config = dict(
    num_hidden_layers=9,
    hidden_size=192,
    num_attention_heads=3,
    num_key_value_heads=3,
    head_dim=64,
    intermediate_size=768,
    vocab_size=2048,
    hidden_act='squared_relu',
    norm='rmsnorm',
    norm_place='pre',
    norm_eps=1e-05,
    positions='rope',
    rope_theta=10000.0,
    rope_fraction=1.0,
    qk_norm=True,
    attn_scale=0.164,
    bias='none',
    tie_word_embeddings=False,
    parallel_block=False,
    extras=['capped logits'],
    init='uniform',
    init_std_qkv=0.0172,
    init_std_o=0.0172,
    init_std_up=0.0172,
    init_std_down=0.0,
    optimizer='muon_variant',
    learning_rate=0.0123,
    lr_mult_o=4.0,
    beta1=0.9,
    lr_head=0.00425,
    max_grad_norm=0.5,
    warmup_steps=149,
    schedule='wsd',
    decay_fraction=0.357,
    decay_shape='sqrt',
    final_lr_fraction=0.0,
    batch_tokens=32768,
    max_seq_len=1024,
    doc_mask=False,
    train_tokens=154900000,
    max_steps=4728,
    dataset='wikipedia_en',
)
Each number is 50 + 10 x the weight over the matrix's rms, rounded and kept within 0 to 99. Layers, rows and columns count from 0.

# k: layer 2 attention key, 192x192, rms 0.141, rows 90-127, columns 96-143
# q: layer 2 attention query, 192x192, rms 0.146, rows 91-127, columns 96-143
# v: layer 2 attention value, 192x192, rms 0.123, rows 64-95, columns 96-143
# o: layer 2 attention output (transposed), 192x192, rms 0.446, rows 64-94, columns 96-143
k90:53 43 48 50 41 51 50 68 61 43 27 50 48 52 56 61 54 63 48 68 47 63 43 53 43 46 42 61 52 53 57 72 41 26 61 55 56 36 70 37 49 43 53 54 66 28 39 58
q91:45 62 56 59 40 69 74 51 49 37 58 63 51 45 32 61 48 72 59 61 37 40 57 46 36 68 55 62 33 63 52 50 48 47 53 53 43 57 51 54 54 55 48 68 62 47 39 64
k91:44 36 42 49 51 36 69 74 37 54 51 36 42 57 53 43 34 44 53 49 38 39 63 55 65 51 29 51 51 27 44 46 53 68 36 49 55 54 41 51 46 35 52 28 38 71 85 46
q92:44 49 39 55 45 46 52 43 39 46 39 44 65 63 51 53 45 37 52 46 57 51 59 41 81 56 48 56 54 49 43 46 45 51 53 51 48 42 47 58 61 55 56 41 39 51 56 44
k92:46 45 48 65 62 56 65 47 43 51 51 36 49 61 46 53 50 47 45 42 44 50 59 62 36 62 35 39 42 54 58 57 29 55 55 47 59 62 69 50 50 26 45 17 55 61 24 61
q93:39 50 62 68 53 65 63 58 39 23 30 58 61 58 46 48 45 51 63 44 53 58 44 53 48 62 44 69 39 54 54 32 53 58 46 72 41 68 55 47 56 51 67 43 65 53 55 53
k93:68 52 46 60 46 60 39 63 45 54 48 64 54 43 46 46 43 39 40 68 54 44 42 52 45 47 47 52 48 60 40 51 37 50 63 50 53 54 50 45 38 45 58 39 51 50 62 39
q94:55 65 61 36 57 39 51 44 53 54 52 43 55 71 35 60 52 50 34 59 43 63 27 61 40 71 71 41 61 54 41 45 62 69 51 56 44 53 80 63 62 54 52 54 50 59 62 40
k94:44 45 57 53 38 47 45 53 37 48 56 48 44 46 32 54 36 55 55 62 49 67 47 78 34 42 69 69 58 65 56 64 66 67 45 50 47 22 54 41 51 44 62 41 46 48 45 70
q95:46 49 47 46 44 58 64 45 67 51 46 34 47 50 59 50 47 38 39 46 48 46 42 59 51 57 29 30 66 70 71 48 45 47 54 43 46 41 34 51 59 65 47 54 66 68 48 30
k95:47 48 55 56 70 62 66 48 31 50 45 47 58 53 35 49 26 56 40 42 22 54 50 48 33 52 39 64 63 50 37 52 68 43 32 58 47 62 50 35 48 50 35 49 50 71 42 53
q96:48 48 54 44 48 47 44 56 58 58 58 48 51 59 39 54 51 58 38 57 46 55 54 53 57 48 58 51 60 49 72 46 63 44 56 64 42 53 50 52 48 35 61 38 52 53 50 55
k96:52 51 48 72 47 53 50 64 35 45 51 62 21 51 73 45 57 56 68 58 63 54 25 53 49 63 46 50 44 57 50 59 38 61 67 58 31 72 59 34 55 26 43 59 42 55 31 33
q97:67 37 46 63 63 53 60 41 55 50 58 57 67 53 62 49 46 61 58 50 34 53 52 70 52 56 57 47 48 62 52 46 41 44 55 50 65 54 49 48 59 45 52 40 42 72 51 55
k97:56 71 45 44 46 59 39 35 32 44 41 48 51 45 65 48 45 49 51 55 36 52 49 51 67 34 31 53 52 44 66 50 57 37 63 50 55 29 65 65 49 58 49 50 42 40 32 49
q98:41 62 52 70 61 28 55 73 59 57 32 68 24 41 46 45 58 40 58 46 50 55 62 54 50 56 51 53 37 56 44 67 65 48 62 64 49 49 33 37 59 59 44 56 55 47 67 78
k98:63 63 44 37 38 54 46 31 40 40 56 74 48 40 55 63 46 60 36 42 58 61 53 54 39 29 24 46 57 51 67 57 57 35 44 52 31 57 55 44 42 39 58 35 64 57 36 43
q99:51 48 58 49 59 52 42 53 56 66 39 46 44 48 52 56 50 55 54 48 35 55 56 47 48 59 39 45 51 51 51 41 57 49 57 65 39 51 46 62 56 51 54 47 58 38 40 52
k99:50 68 44 42 59 49 59 39 53 53 48 37 41 41 54 51 50 58 65 41 54 62 46 43 57 59 42 50 73 55 50 73 33 54 53 61 54 52 57 58 44 51 46 40 50 54 51 43
q100:32 45 71 73 49 46 59 56 59 48 54 45 62 45 59 57 55 46 42 39 48 48 38 45 60 49 60 38 47 53 60 60 37 62 46 38 48 52 43 57 58 23 47 45 49 49 55 60
k100:56 47 57 57 22 42 49 67 58 46 48 59 15 49 51 26 46 48 50 42 41 41 42 40 47 49 68 50 65 32 60 50 44 46 40 70 79 58 39 29 51 38 58 45 49 39 56 56
q101:43 42 55 42 61 55 58 58 67 61 42 59 65 67 43 60 39 59 54 43 49 54 66 35 56 39 57 68 47 53 65 50 37 65 30 39 43 51 55 37 51 33 55 51 48 43 53 61
k101:19 60 34 51 49 51 58 68 56 50 39 36 52 51 33 71 59 35 37 43 37 54 66 44 47 67 42 48 45 53 40 52 34 50 65 53 57 56 52 72 46 60 38 54 37 52 60 56
q102:70 62 51 34 34 60 62 56 60 55 41 57 45 60 45 58 48 56 42 41 45 43 46 63 45 52 45 44 51 47 52 34 48 36 57 49 39 53 50 61 59 50 56 51 49 49 65 49
k102:65 57 51 46 48 36 50 45 43 36 46 38 31 56 51 51 39 50 29 50 36 40 49 61 49 58 36 39 52 51 54 37 76 49 46 65 42 39 61 37 54 55 76 39 43 50 36 32
q103:47 39 57 45 48 47 25 56 59 20 47 46 40 55 47 73 37 53 59 65 58 51 43 36 38 48 40 51 52 54 59 52 57 49 54 39 59 48 52 36 57 42 60 63 55 53 52 48
k103:67 54 46 62 53 48 64 43 55 35 55 34 53 50 34 52 30 50 39 43 43 45 37 58 42 54 52 51 46 34 38 43 61 43 58 68 58 64 69 42 40 63 44 41 38 58 52 38
q104:40 53 63 57 55 45 59 66 59 61 27 68 31 50 47 51 29 34 66 62 59 45 55 43 50 52 50 61 50 52 70 61 52 31 60 44 38 48 52 49 53 42 36 57 55 54 41 62
k104:52 21 54 73 42 34 60 55 54 38 43 64 62 99 25 37 50 60 45 39 25 45 50 54 60 56 29 47 32 40 45 32 47 70 35 48 44 74 36 45 51 53 57 49 42 71 62 61
q105:56 46 48 51 54 52 37 52 58 35 56 40 47 51 47 59 53 47 49 62 52 44 44 50 56 37 41 46 49 55 45 47 47 56 49 45 62 41 67 54 48 42 48 48 59 38 55 36
k105:56 58 59 64 55 61 55 37 30 46 41 65 36 41 35 56 31 52 68 31 58 43 36 55 50 47 60 51 55 26 59 47 60 41 55 50 54 51 60 40 45 44 37 51 57 36 20 41
q106:59 44 41 63 54 63 47 58 57 58 57 47 53 56 53 34 70 40 56 39 30 52 57 36 51 51 47 50 52 41 47 40 59 62 48 50 51 54 39 51 53 61 58 50 43 46 42 48
k106:35 56 37 54 39 38 50 34 63 53 56 57 56 45 55 39 40 69 34 60 46 62 51 58 57 58 71 48 28 46 40 47 62 62 58 48 60 73 39 38 48 54 55 53 55 41 49 65
q107:57 24 34 50 59 58 59 60 47 40 42 57 47 42 68 56 36 42 44 40 47 63 54 50 53 59 57 41 44 63 45 37 47 45 53 48 38 15 63 55 67 64 34 60 45 58 50 43
k107:56 57 55 53 27 60 46 49 39 76 50 56 64 54 51 36 48 51 54 47 58 71 40 51 71 43 44 63 35 39 44 49 60 76 59 50 76 62 56 43 42 49 58 40 41 62 62 68
q108:57 43 42 35 46 36 58 46 38 55 43 79 55 25 67 45 59 44 30 45 50 68 57 71 55 74 64 41 45 52 64 46 50 60 56 47 53 43 45 53 59 59 57 39 54 55 54 50
k108:45 59 45 58 57 66 44 39 58 39 42 49 59 62 66 47 66 51 47 45 46 46 66 37 37 47 44 55 42 68 57 62 77 53 54 37 48 67 67 42 59 42 65 66 44 54 52 55
q109:40 40 51 46 46 45 61 38 46 58 66 59 55 43 65 68 43 41 35 55 56 37 58 48 47 40 47 41 47 76 50 38 45 48 43 33 56 53 41 47 51 44 62 61 38 32 50 60
k109:55 48 45 49 58 45 46 59 32 49 23 54 52 59 34 48 49 61 43 32 51 37 35 37 49 40 54 47 54 58 52 59 38 47 39 55 55 57 52 52 63 47 53 44 54 59 35 67
q110:63 69 38 64 55 61 48 47 55 58 50 45 56 35 42 68 66 42 55 57 33 45 54 44 58 32 57 61 32 34 39 44 51 34 42 54 25 36 54 67 39 60 65 51 25 60 47 53
k110:58 41 33 39 54 44 67 57 55 64 45 62 26 48 46 58 53 51 58 53 66 46 48 55 47 59 37 46 50 47 40 31 44 32 63 45 63 68 59 52 51 43 48 45 50 46 49 43
q111:55 44 27 37 47 71 48 64 46 50 45 49 55 52 52 59 42 59 55 49 51 50 38 64 36 49 51 55 36 59 55 48 57 48 60 34 25 43 44 30 44 49 30 30 35 35 47 32
k111:46 56 73 31 54 53 54 57 46 33 47 57 59 38 47 35 54 39 40 51 35 54 39 38 60 49 48 40 55 59 50 44 35 51 53 38 59 66 47 46 57 56 47 50 35 43 48 54
q112:41 49 39 63 61 40 51 21 65 50 54 39 53 50 41 53 38 45 44 50 54 58 75 50 46 38 39 43 52 62 40 26 36 43 51 62 67 65 33 38 61 51 53 51 57 33 62 54
k112:40 56 61 58 46 59 60 40 57 53 47 74 42 52 25 57 59 57 54 41 48 46 42 51 69 48 61 49 40 38 44 57 35 37 47 45 40 45 39 42 52 36 47 62 63 44 48 52
q113:65 56 39 34 60 39 66 52 46 54 52 34 43 55 50 39 38 36 51 57 56 58 67 36 69 35 53 29 64 54 53 42 48 53 37 48 44 51 68 41 56 50 50 60 62 59 63 51
k113:40 47 79 49 50 51 46 39 51 46 44 44 49 42 75 43 70 62 59 53 46 53 81 46 30 59 43 52 55 63 57 63 53 52 55 59 40 49 51 55 57 34 43 26 54 40 43 49
q114:57 59 44 46 60 65 30 45 50 53 40 60 63 43 51 48 47 70 49 74 56 50 52 57 42 60 49 68 54 47 69 53 67 48 49 39 57 65 48 47 45 39 43 37 54 41 70 58
k114:35 61 36 74 50 66 30 54 60 61 40 39 39 46 43 58 56 51 59 42 54 42 65 49 53 45 55 71 40 28 41 33 62 58 52 53 35 45 53 57 63 51 49 38 67 48 42 43
q115:39 50 50 54 51 61 48 52 51 46 54 56 57 67 46 57 44 45 67 31 43 32 47 36 46 52 53 60 30 49 57 34 54 53 61 34 39 54 41 36 56 66 50 37 44 75 52 73
k115:36 45 68 68 51 47 69 48 64 49 36 41 42 50 29 44 53 63 53 48 49 52 55 37 54 42 33 54 41 39 40 78 52 44 62 47 44 60 39 50 56 35 54 52 62 44 62 58
q116:49 58 54 33 64 33 36 46 42 65 49 40 57 42 50 47 50 35 54 47 27 43 41 56 52 65 51 52 46 59 50 58 57 55 54 57 40 48 42 32 71 61 69 47 54 58 42 50
k116:56 54 44 31 46 49 49 58 55 42 42 44 68 47 47 53 51 48 29 66 47 39 46 63 57 47 57 55 45 49 72 45 52 29 56 66 48 61 81 44 23 75 40 50 36 65 54 61
q117:58 49 57 47 33 73 40 50 65 50 53 62 52 43 69 55 35 55 55 58 43 55 39 49 51 60 23 50 45 52 38 43 74 47 59 63 51 65 36 70 33 62 37 55 45 77 50 58
k117:39 54 28 45 46 27 50 51 38 45 55 44 51 37 53 47 47 43 47 61 39 46 39 56 75 43 57 53 56 50 55 45 28 55 47 54 56 45 74 57 41 48 38 52 42 52 52 47
q118:28 49 52 73 57 61 62 44 64 51 57 40 59 50 41 49 50 30 40 28 26 58 75 59 23 44 38 51 35 49 43 28 35 42 40 51 47 57 48 57 52 40 63 48 57 50 49 33
k118:59 58 59 64 55 32 41 48 37 37 45 62 45 60 66 35 48 69 41 74 50 49 39 63 60 52 59 35 29 56 55 69 45 49 67 41 65 37 43 42 44 53 47 54 42 64 67 55
q119:55 31 49 70 49 53 58 54 53 76 48 24 59 43 58 50 41 49 56 46 42 61 51 57 55 44 65 39 55 28 56 57 49 53 51 50 46 69 39 52 53 48 68 51 52 57 62 40
k119:51 74 50 57 38 56 64 35 53 47 49 57 50 51 56 45 25 43 49 30 46 64 48 49 57 64 59 36 45 44 42 45 42 52 65 55 59 56 35 55 78 64 48 66 49 39 39 70
q120:60 26 43 25 49 60 38 59 57 48 60 50 51 59 62 55 67 54 44 70 52 56 56 53 52 56 53 54 55 47 51 43 75 45 75 62 21 48 54 30 35 59 41 48 39 58 59 48
k120:48 47 35 33 53 51 62 41 40 53 41 38 52 44 57 58 41 38 35 44 49 63 44 49 53 53 70 45 52 60 54 52 55 53 64 56 43 61 61 65 47 54 41 45 47 49 47 54
q121:44 52 34 38 56 53 56 69 47 44 30 53 63 60 59 52 39 60 45 46 37 54 50 55 50 62 50 51 66 76 49 32 45 75 42 58 40 57 43 54 52 54 43 43 34 43 63 47
k121:53 46 49 56 46 54 72 56 43 51 52 52 59 42 41 61 83 66 45 43 41 47 62 54 43 54 44 40 43 41 55 71 59 34 45 25 42 57 46 45 66 29 45 66 62 40 54 44
q122:36 43 31 44 51 56 34 35 55 50 49 63 38 60 47 60 45 58 41 62 30 61 38 49 59 69 48 55 27 50 47 32 65 40 66 55 46 49 68 45 46 53 41 52 44 63 39 58
k122:51 61 47 35 49 55 68 52 51 48 47 59 43 57 38 45 27 37 62 69 35 53 40 61 61 40 53 52 55 48 64 50 42 47 56 54 47 56 51 58 60 39 56 48 66 59 26 56
q123:57 60 42 61 60 67 49 54 46 41 50 41 53 43 46 46 40 71 48 57 56 40 48 47 62 80 45 65 49 58 56 47 38 49 63 45 43 67 49 39 34 63 42 45 44 58 51 59
k123:69 58 42 61 21 45 47 50 61 35 50 66 33 52 41 47 32 63 49 54 47 43 36 84 42 56 45 25 51 48 45 49 35 38 57 74 50 28 48 53 66 46 58 55 56 45 39 60
q124:59 52 49 54 35 50 57 47 49 41 60 48 38 77 45 52 40 52 70 44 53 46 67 67 45 31 53 38 35 55 54 63 57 71 45 43 30 50 58 48 65 62 58 40 35 61 37 55
k124:48 34 52 46 48 47 31 38 67 27 78 56 64 56 69 41 39 56 44 71 53 39 54 44 47 58 09 47 35 49 34 61 44 67 51 46 47 37 64 49 58 41 43 49 72 48 55 54
q125:56 52 59 51 61 60 36 40 37 51 54 56 51 61 56 55 45 41 31 58 42 49 32 36 21 59 43 43 36 49 48 52 55 39 57 47 50 50 67 42 46 53 44 51 41 58 59 52
k125:55 48 34 60 58 47 47 36 46 53 31 70 57 58 46 60 36 45 63 45 55 59 44 61 70 43 59 48 44 64 39 47 42 50 71 53 37 46 50 27 46 62 40 60 49 45 37 33
q126:48 43 52 65 45 43 49 53 44 33 56 47 42 47 51 49 52 63 57 39 45 35 52 75 53 55 43 53 42 27 43 52 45 48 53 50 60 56 56 72 39 51 52 34 66 51 18 74
k126:38 65 47 39 58 48 43 85 39 48 63 50 41 52 59 49 52 40 60 57 68 54 71 54 38 63 64 50 61 63 57 45 48 56 73 63 42 56 52 29 53 35 38 60 52 57 43 45
q127:61 49 53 53 43 56 54 36 61 55 34 48 58 27 48 35 54 42 41 54 53 39 43 30 47 50 49 45 39 51 39 65 41 39 51 47 52 36 44 60 47 36 47 46 33 51 46 37
k127:46 44 46 45 47 32 49 62 33 53 32 59 37 70 38 57 20 48 44 32 32 56 56 37 44 57 45 40 51 58 42 37 56 46 40 31 40 48 47 45 49 70 35 49 44 63 54 34
v64:54 41 50 32 21 48 51 27 39 42 64 49 37 26 61 56 34 44 62 49 50 43 52 48 53 35 34 33 42 38 38 48 40 47 38 36 73 84 56 44 56 56 41 29 50 72 56 52
o64:47 53 53 77 45 45 52 55 43 55 46 31 56 66 48 36 61 42 53 58 41 52 53 50 72 71 54 71 54 53 43 63 42 61 58 30 47 27 46 61 49 53 51 72 59 50 54 77
v65:58 45 48 56 53 58 55 39 26 61 53 55 59 43 48 38 42 57 74 47 33 49 44 40 45 27 43 59 61 68 51 57 45 43 51 28 62 61 39 37 52 51 53 40 33 47 52 47
o65:65 43 47 51 41 56 46 77 44 47 57 53 51 45 56 54 45 58 63 48 58 45 51 38 56 49 35 35 59 55 53 44 52 50 50 51 42 42 44 58 38 43 36 62 46 51 49 59
v66:55 61 71 59 42 45 48 48 52 24 63 23 47 69 47 39 54 75 37 46 54 48 40 44 58 62 53 47 41 33 58 40 60 55 59 44 52 55 58 53 47 45 40 31 34 36 51 55
o66:40 59 40 44 42 54 36 43 47 67 43 62 53 42 58 52 53 46 43 46 57 55 63 50 45 49 52 56 49 49 49 39 31 54 43 54 57 61 43 47 56 43 60 62 67 59 53 41
v67:53 50 41 57 54 36 44 48 65 43 41 32 75 61 37 48 58 45 23 53 36 34 49 58 55 34 45 43 57 36 20 42 55 41 46 61 54 70 71 63 61 47 68 58 44 50 57 30
o67:56 47 55 50 19 54 55 40 60 39 47 44 37 43 55 44 31 69 47 42 51 66 37 44 57 51 44 54 47 65 49 60 59 36 35 61 51 41 43 56 41 39 35 47 64 35 46 43
v68:48 36 51 49 46 48 53 53 41 39 55 56 47 65 65 41 54 47 61 48 64 50 56 35 51 56 54 34 57 50 51 50 43 45 45 60 56 74 44 44 63 45 39 34 57 48 56 60
o68:62 46 47 41 46 42 61 42 61 54 51 44 42 61 45 55 51 58 56 57 52 25 46 61 52 47 37 43 47 60 29 50 53 52 67 45 46 45 61 42 34 57 27 57 45 48 40 56
v69:50 54 47 44 66 45 50 63 50 52 69 48 57 54 56 25 63 52 55 53 66 43 37 40 62 44 53 26 57 41 39 38 48 45 70 22 57 37 51 64 44 43 42 60 44 54 63 62
o69:41 48 43 37 45 48 46 52 48 53 47 46 43 45 73 46 51 62 44 51 72 47 62 62 55 60 63 65 45 63 46 39 43 30 23 51 50 57 58 45 46 44 65 33 56 64 48 44
v70:58 42 46 57 32 53 37 40 49 53 71 49 52 43 29 47 48 30 55 67 58 34 52 55 44 57 58 38 49 49 57 48 56 44 62 44 55 32 63 49 60 60 36 37 47 67 54 54
o70:49 46 58 50 64 55 62 73 52 51 46 63 46 44 59 54 40 64 43 43 56 44 55 33 43 50 41 48 42 49 38 47 36 34 50 39 50 42 46 64 41 62 44 60 58 54 65 57
v71:48 59 35 66 50 48 62 44 59 45 43 53 62 47 70 50 56 54 46 47 67 43 41 46 49 59 53 62 46 45 40 48 57 50 40 37 70 52 42 62 46 50 37 40 39 46 54 41
o71:50 60 52 37 62 58 39 44 43 61 61 46 30 48 54 43 44 41 62 40 38 55 54 51 45 53 42 63 44 63 65 39 45 51 47 58 16 36 49 34 54 49 58 36 34 47 57 50
v72:46 33 66 61 50 56 50 68 62 55 39 63 41 40 39 39 49 55 52 58 50 58 48 56 46 64 45 51 30 53 32 43 36 55 60 54 46 65 44 54 40 50 51 54 50 66 51 55
o72:59 56 49 47 54 45 51 43 38 46 39 70 32 42 45 56 39 63 67 50 39 53 44 70 59 33 55 48 46 45 61 55 57 50 71 69 44 60 53 60 42 62 42 51 56 26 52 62
v73:60 47 68 68 32 61 41 39 44 38 36 48 53 56 59 38 61 70 64 39 70 46 29 35 65 52 49 57 47 47 40 54 54 35 70 51 66 54 39 38 48 41 46 41 51 45 54 41
o73:45 45 41 51 38 51 59 46 58 55 45 67 57 42 25 74 42 56 46 50 33 56 60 65 34 47 40 47 47 49 69 35 67 51 40 42 42 52 65 65 51 62 37 58 45 47 51 52
v74:60 66 53 57 46 53 36 55 57 58 57 40 50 52 64 39 60 48 49 65 62 65 50 32 75 66 42 35 42 47 58 43 55 56 46 35 63 43 47 45 62 67 57 38 55 48 44 60
o74:61 41 59 44 68 49 66 37 54 42 50 41 69 52 58 53 48 59 63 48 36 64 61 56 60 40 50 55 65 53 68 46 65 64 47 43 54 46 50 36 40 61 52 47 50 42 46 23
v75:54 54 47 50 49 28 40 51 36 36 54 64 23 65 56 43 63 57 55 55 35 75 61 50 66 42 69 66 63 49 43 46 57 50 41 62 53 34 36 31 47 44 59 45 49 53 53 73
o75:38 42 55 42 53 65 54 66 60 49 61 54 65 45 47 49 41 26 53 58 50 39 62 47 48 69 41 56 35 53 56 38 65 34 46 42 70 45 53 59 58 42 36 46 38 38 56 65
v76:50 65 45 61 50 34 72 33 37 55 56 39 63 43 54 63 41 51 52 57 46 54 60 64 77 31 40 67 39 62 65 54 60 59 57 49 51 53 46 59 38 36 43 53 31 34 42 43
o76:48 62 39 51 48 54 41 38 44 39 62 50 36 41 51 37 33 62 39 37 46 52 66 42 33 44 56 48 57 38 68 44 33 68 49 56 52 52 71 61 55 46 58 52 51 56 58 54
v77:44 45 75 40 42 52 50 46 80 49 53 45 51 54 47 44 65 49 48 58 42 47 55 44 47 45 53 65 54 57 48 44 53 52 60 43 53 51 62 37 53 48 52 55 69 53 65 26
o77:64 53 49 63 36 54 61 49 44 54 62 54 46 48 46 51 58 57 46 39 44 63 53 53 49 61 58 30 50 45 48 46 57 37 52 53 52 54 51 45 42 43 42 47 50 53 69 55
v78:58 47 41 41 58 55 45 32 51 58 44 63 37 46 42 41 51 55 68 20 68 48 46 61 37 43 47 54 41 24 50 48 47 37 54 53 36 52 37 65 44 51 42 44 60 47 42 61
o78:55 49 62 52 53 60 60 44 46 50 48 40 57 34 57 55 37 66 37 71 37 55 69 43 49 91 45 42 60 74 50 48 47 40 53 50 61 40 55 40 53 60 55 46 47 60 63 45
v79:50 49 56 54 59 46 32 55 54 64 49 51 62 52 56 74 45 50 39 43 64 59 53 43 53 52 33 50 54 55 49 45 54 47 61 55 47 59 54 49 61 53 42 58 45 34 42 50
o79:36 25 42 39 54 51 61 47 41 39 44 64 30 38 38 47 57 50 50 31 49 41 46 47 49 60 49 51 52 60 65 47 45 54 50 65 58 45 42 41 41 54 43 38 49 57 54 69
v80:45 57 60 43 40 53 37 47 46 37 42 57 39 62 42 50 50 50 46 63 52 60 45 48 38 64 41 56 42 61 59 55 60 53 67 39 32 38 52 38 51 54 61 42 62 32 54 44
o80:52 36 29 37 45 60 49 76 27 54 47 42 59 52 44 57 29 49 48 40 58 36 50 67 37 51 61 49 69 59 53 52 35 47 61 36 43 71 54 48 51 43 61 71 38 69 51 67
v81:44 51 64 47 58 38 68 54 58 48 56 55 44 49 43 43 40 58 37 78 47 54 51 47 42 70 45 53 40 60 43 51 53 34 48 52 48 50 48 48 54 49 46 43 29 40 58 41
o81:34 43 43 46 61 62 36 56 47 55 46 54 49 51 64 28 25 48 51 49 45 67 69 57 82 45 66 64 45 50 41 54 41 57 61 46 57 41 45 37 56 53 43 44 59 37 60 57
v82:56 53 22 32 64 73 38 46 43 28 51 57 50 61 57 70 67 53 43 64 48 59 51 62 48 66 35 52 66 36 48 58 55 29 49 49 48 59 36 52 78 50 60 58 39 73 69 63
o82:42 64 56 39 47 57 55 51 36 64 38 38 40 56 51 44 58 57 42 56 68 32 63 25 57 54 42 63 47 70 61 55 57 43 49 49 49 43 53 41 49 32 27 69 49 59 55 50
v83:55 47 69 58 59 48 43 57 53 45 69 54 46 29 53 60 54 54 28 48 49 47 52 43 45 60 33 54 44 63 56 53 34 58 39 55 43 55 44 27 46 44 56 45 48 51 55 45
o83:37 55 55 31 73 55 56 70 62 37 32 37 51 45 54 39 37 31 52 60 65 59 42 62 47 52 49 44 57 65 59 56 50 58 50 50 37 56 36 26 45 44 50 50 62 52 43 59
v84:49 58 41 36 28 46 37 53 45 48 47 44 72 46 59 54 39 48 49 70 69 36 42 49 46 67 54 11 54 56 34 49 51 25 36 27 48 65 52 40 57 53 66 46 42 64 42 43
o84:48 48 73 55 54 53 61 41 52 36 57 37 46 49 38 58 46 66 33 50 41 58 48 54 55 33 50 70 55 58 63 57 58 68 62 49 59 37 52 51 50 47 54 59 49 48 60 45
v85:50 46 29 61 58 50 67 47 56 46 43 49 52 36 53 66 35 71 43 46 51 41 47 54 51 44 44 62 46 55 47 62 51 62 58 54 34 67 58 56 64 55 51 41 79 41 48 49
o85:50 57 40 43 59 54 48 50 32 63 41 53 63 36 42 52 48 51 51 49 69 56 44 46 30 51 37 54 44 25 46 53 28 48 64 34 68 44 31 52 64 41 54 38 57 51 40 59
v86:34 52 56 38 44 56 42 48 51 46 56 66 35 54 58 62 40 58 47 38 42 50 45 65 70 44 51 50 38 72 48 53 48 69 46 48 39 51 53 36 70 46 54 44 31 71 55 54
o86:50 52 50 48 42 60 49 52 40 48 47 43 47 44 57 43 51 56 50 54 59 32 58 36 42 30 41 37 57 65 58 42 37 67 58 31 49 50 27 56 39 42 55 45 45 37 44 54
v87:56 50 54 56 52 45 30 45 64 39 57 54 42 59 39 29 40 57 62 35 70 52 51 47 45 56 46 47 42 58 68 45 37 59 35 57 46 51 52 41 51 60 50 49 61 45 53 37
o87:70 46 56 39 56 65 49 70 57 58 67 47 50 50 51 53 53 33 45 42 40 63 44 45 48 47 56 57 59 63 43 49 48 74 54 53 59 47 60 57 47 42 19 37 42 51 38 67
v88:40 55 30 66 49 47 56 40 34 52 46 42 36 56 34 58 43 56 52 58 57 55 51 37 46 39 61 45 39 57 35 53 46 61 50 64 51 48 30 50 69 40 54 51 45 45 53 49
o88:59 46 53 51 48 50 50 45 65 44 63 74 52 33 39 52 43 65 44 34 61 37 36 53 49 53 51 60 52 51 74 46 57 54 51 62 39 54 66 51 51 43 58 40 64 68 37 62
v89:56 69 48 51 57 45 53 31 37 43 38 55 53 60 62 48 65 47 59 47 50 47 54 42 52 49 38 27 57 57 57 58 49 44 31 59 64 27 29 59 40 44 61 47 38 45 50 52
o89:67 36 37 66 51 43 60 47 67 52 43 45 47 56 39 66 34 52 36 40 50 48 64 51 49 51 39 62 49 61 42 44 69 40 66 33 41 67 50 49 41 51 53 47 61 60 50 55
v90:45 31 41 57 52 52 65 50 59 37 60 30 67 45 56 50 40 63 26 39 60 50 40 71 55 73 42 39 52 52 47 53 54 56 44 64 43 52 44 38 41 68 53 63 47 51 52 34
o90:52 39 63 44 31 46 31 59 44 51 55 50 48 56 47 55 50 52 63 49 39 41 54 66 46 41 49 60 51 52 53 59 35 70 49 47 46 45 62 30 52 41 42 42 46 51 44 56
v91:41 40 55 44 46 43 53 50 56 57 55 68 44 44 56 58 64 51 66 46 50 38 55 44 50 33 59 44 42 33 62 50 57 53 47 41 35 62 45 65 27 48 57 49 58 59 63 53
o91:58 59 35 53 56 34 61 62 57 66 75 44 51 47 57 57 53 46 58 68 59 44 48 58 49 53 45 58 54 55 44 51 45 49 49 57 65 44 59 68 45 59 55 51 48 51 60 40
v92:43 61 65 53 22 57 80 62 44 48 35 57 38 57 49 65 66 66 38 53 66 69 51 37 41 40 51 24 63 54 50 67 70 45 51 51 39 77 48 40 57 54 34 42 42 39 49 56
o92:47 64 37 64 65 71 26 36 58 49 56 54 58 43 48 45 36 55 41 57 50 37 63 39 43 38 26 77 40 57 25 39 49 34 42 61 64 35 53 49 46 54 54 65 60 83 42 55
v93:60 61 51 62 64 60 33 34 47 58 53 60 44 71 64 61 57 59 48 44 34 57 56 44 51 56 48 39 55 38 45 54 50 53 50 71 52 39 48 39 45 38 46 62 22 75 41 58
o93:48 35 60 43 65 51 43 44 55 34 60 52 66 57 47 42 34 65 46 66 50 47 51 29 49 43 59 58 43 59 52 49 46 36 43 39 50 61 41 57 54 44 51 60 69 51 48 67
v94:37 47 29 50 53 53 58 37 39 64 48 35 72 49 36 51 36 61 40 67 45 64 60 46 48 38 38 49 63 42 66 59 54 41 54 60 67 57 18 40 13 46 54 50 56 71 40 58
o94:50 32 52 48 30 54 62 53 69 49 37 66 48 49 47 39 64 40 60 68 54 46 54 68 70 47 51 50 48 55 59 52 60 68 33 65 41 63 38 66 58 46 48 48 47 55 57 64
v95:54 52 63 49 38 57 24 58 55 61 41 64 53 38 66 58 45 73 55 42 46 55 51 51 57 53 35 40 61 46 51 41 40 50 65 57 45 51 50 49 55 25 55 40 57 44 44 49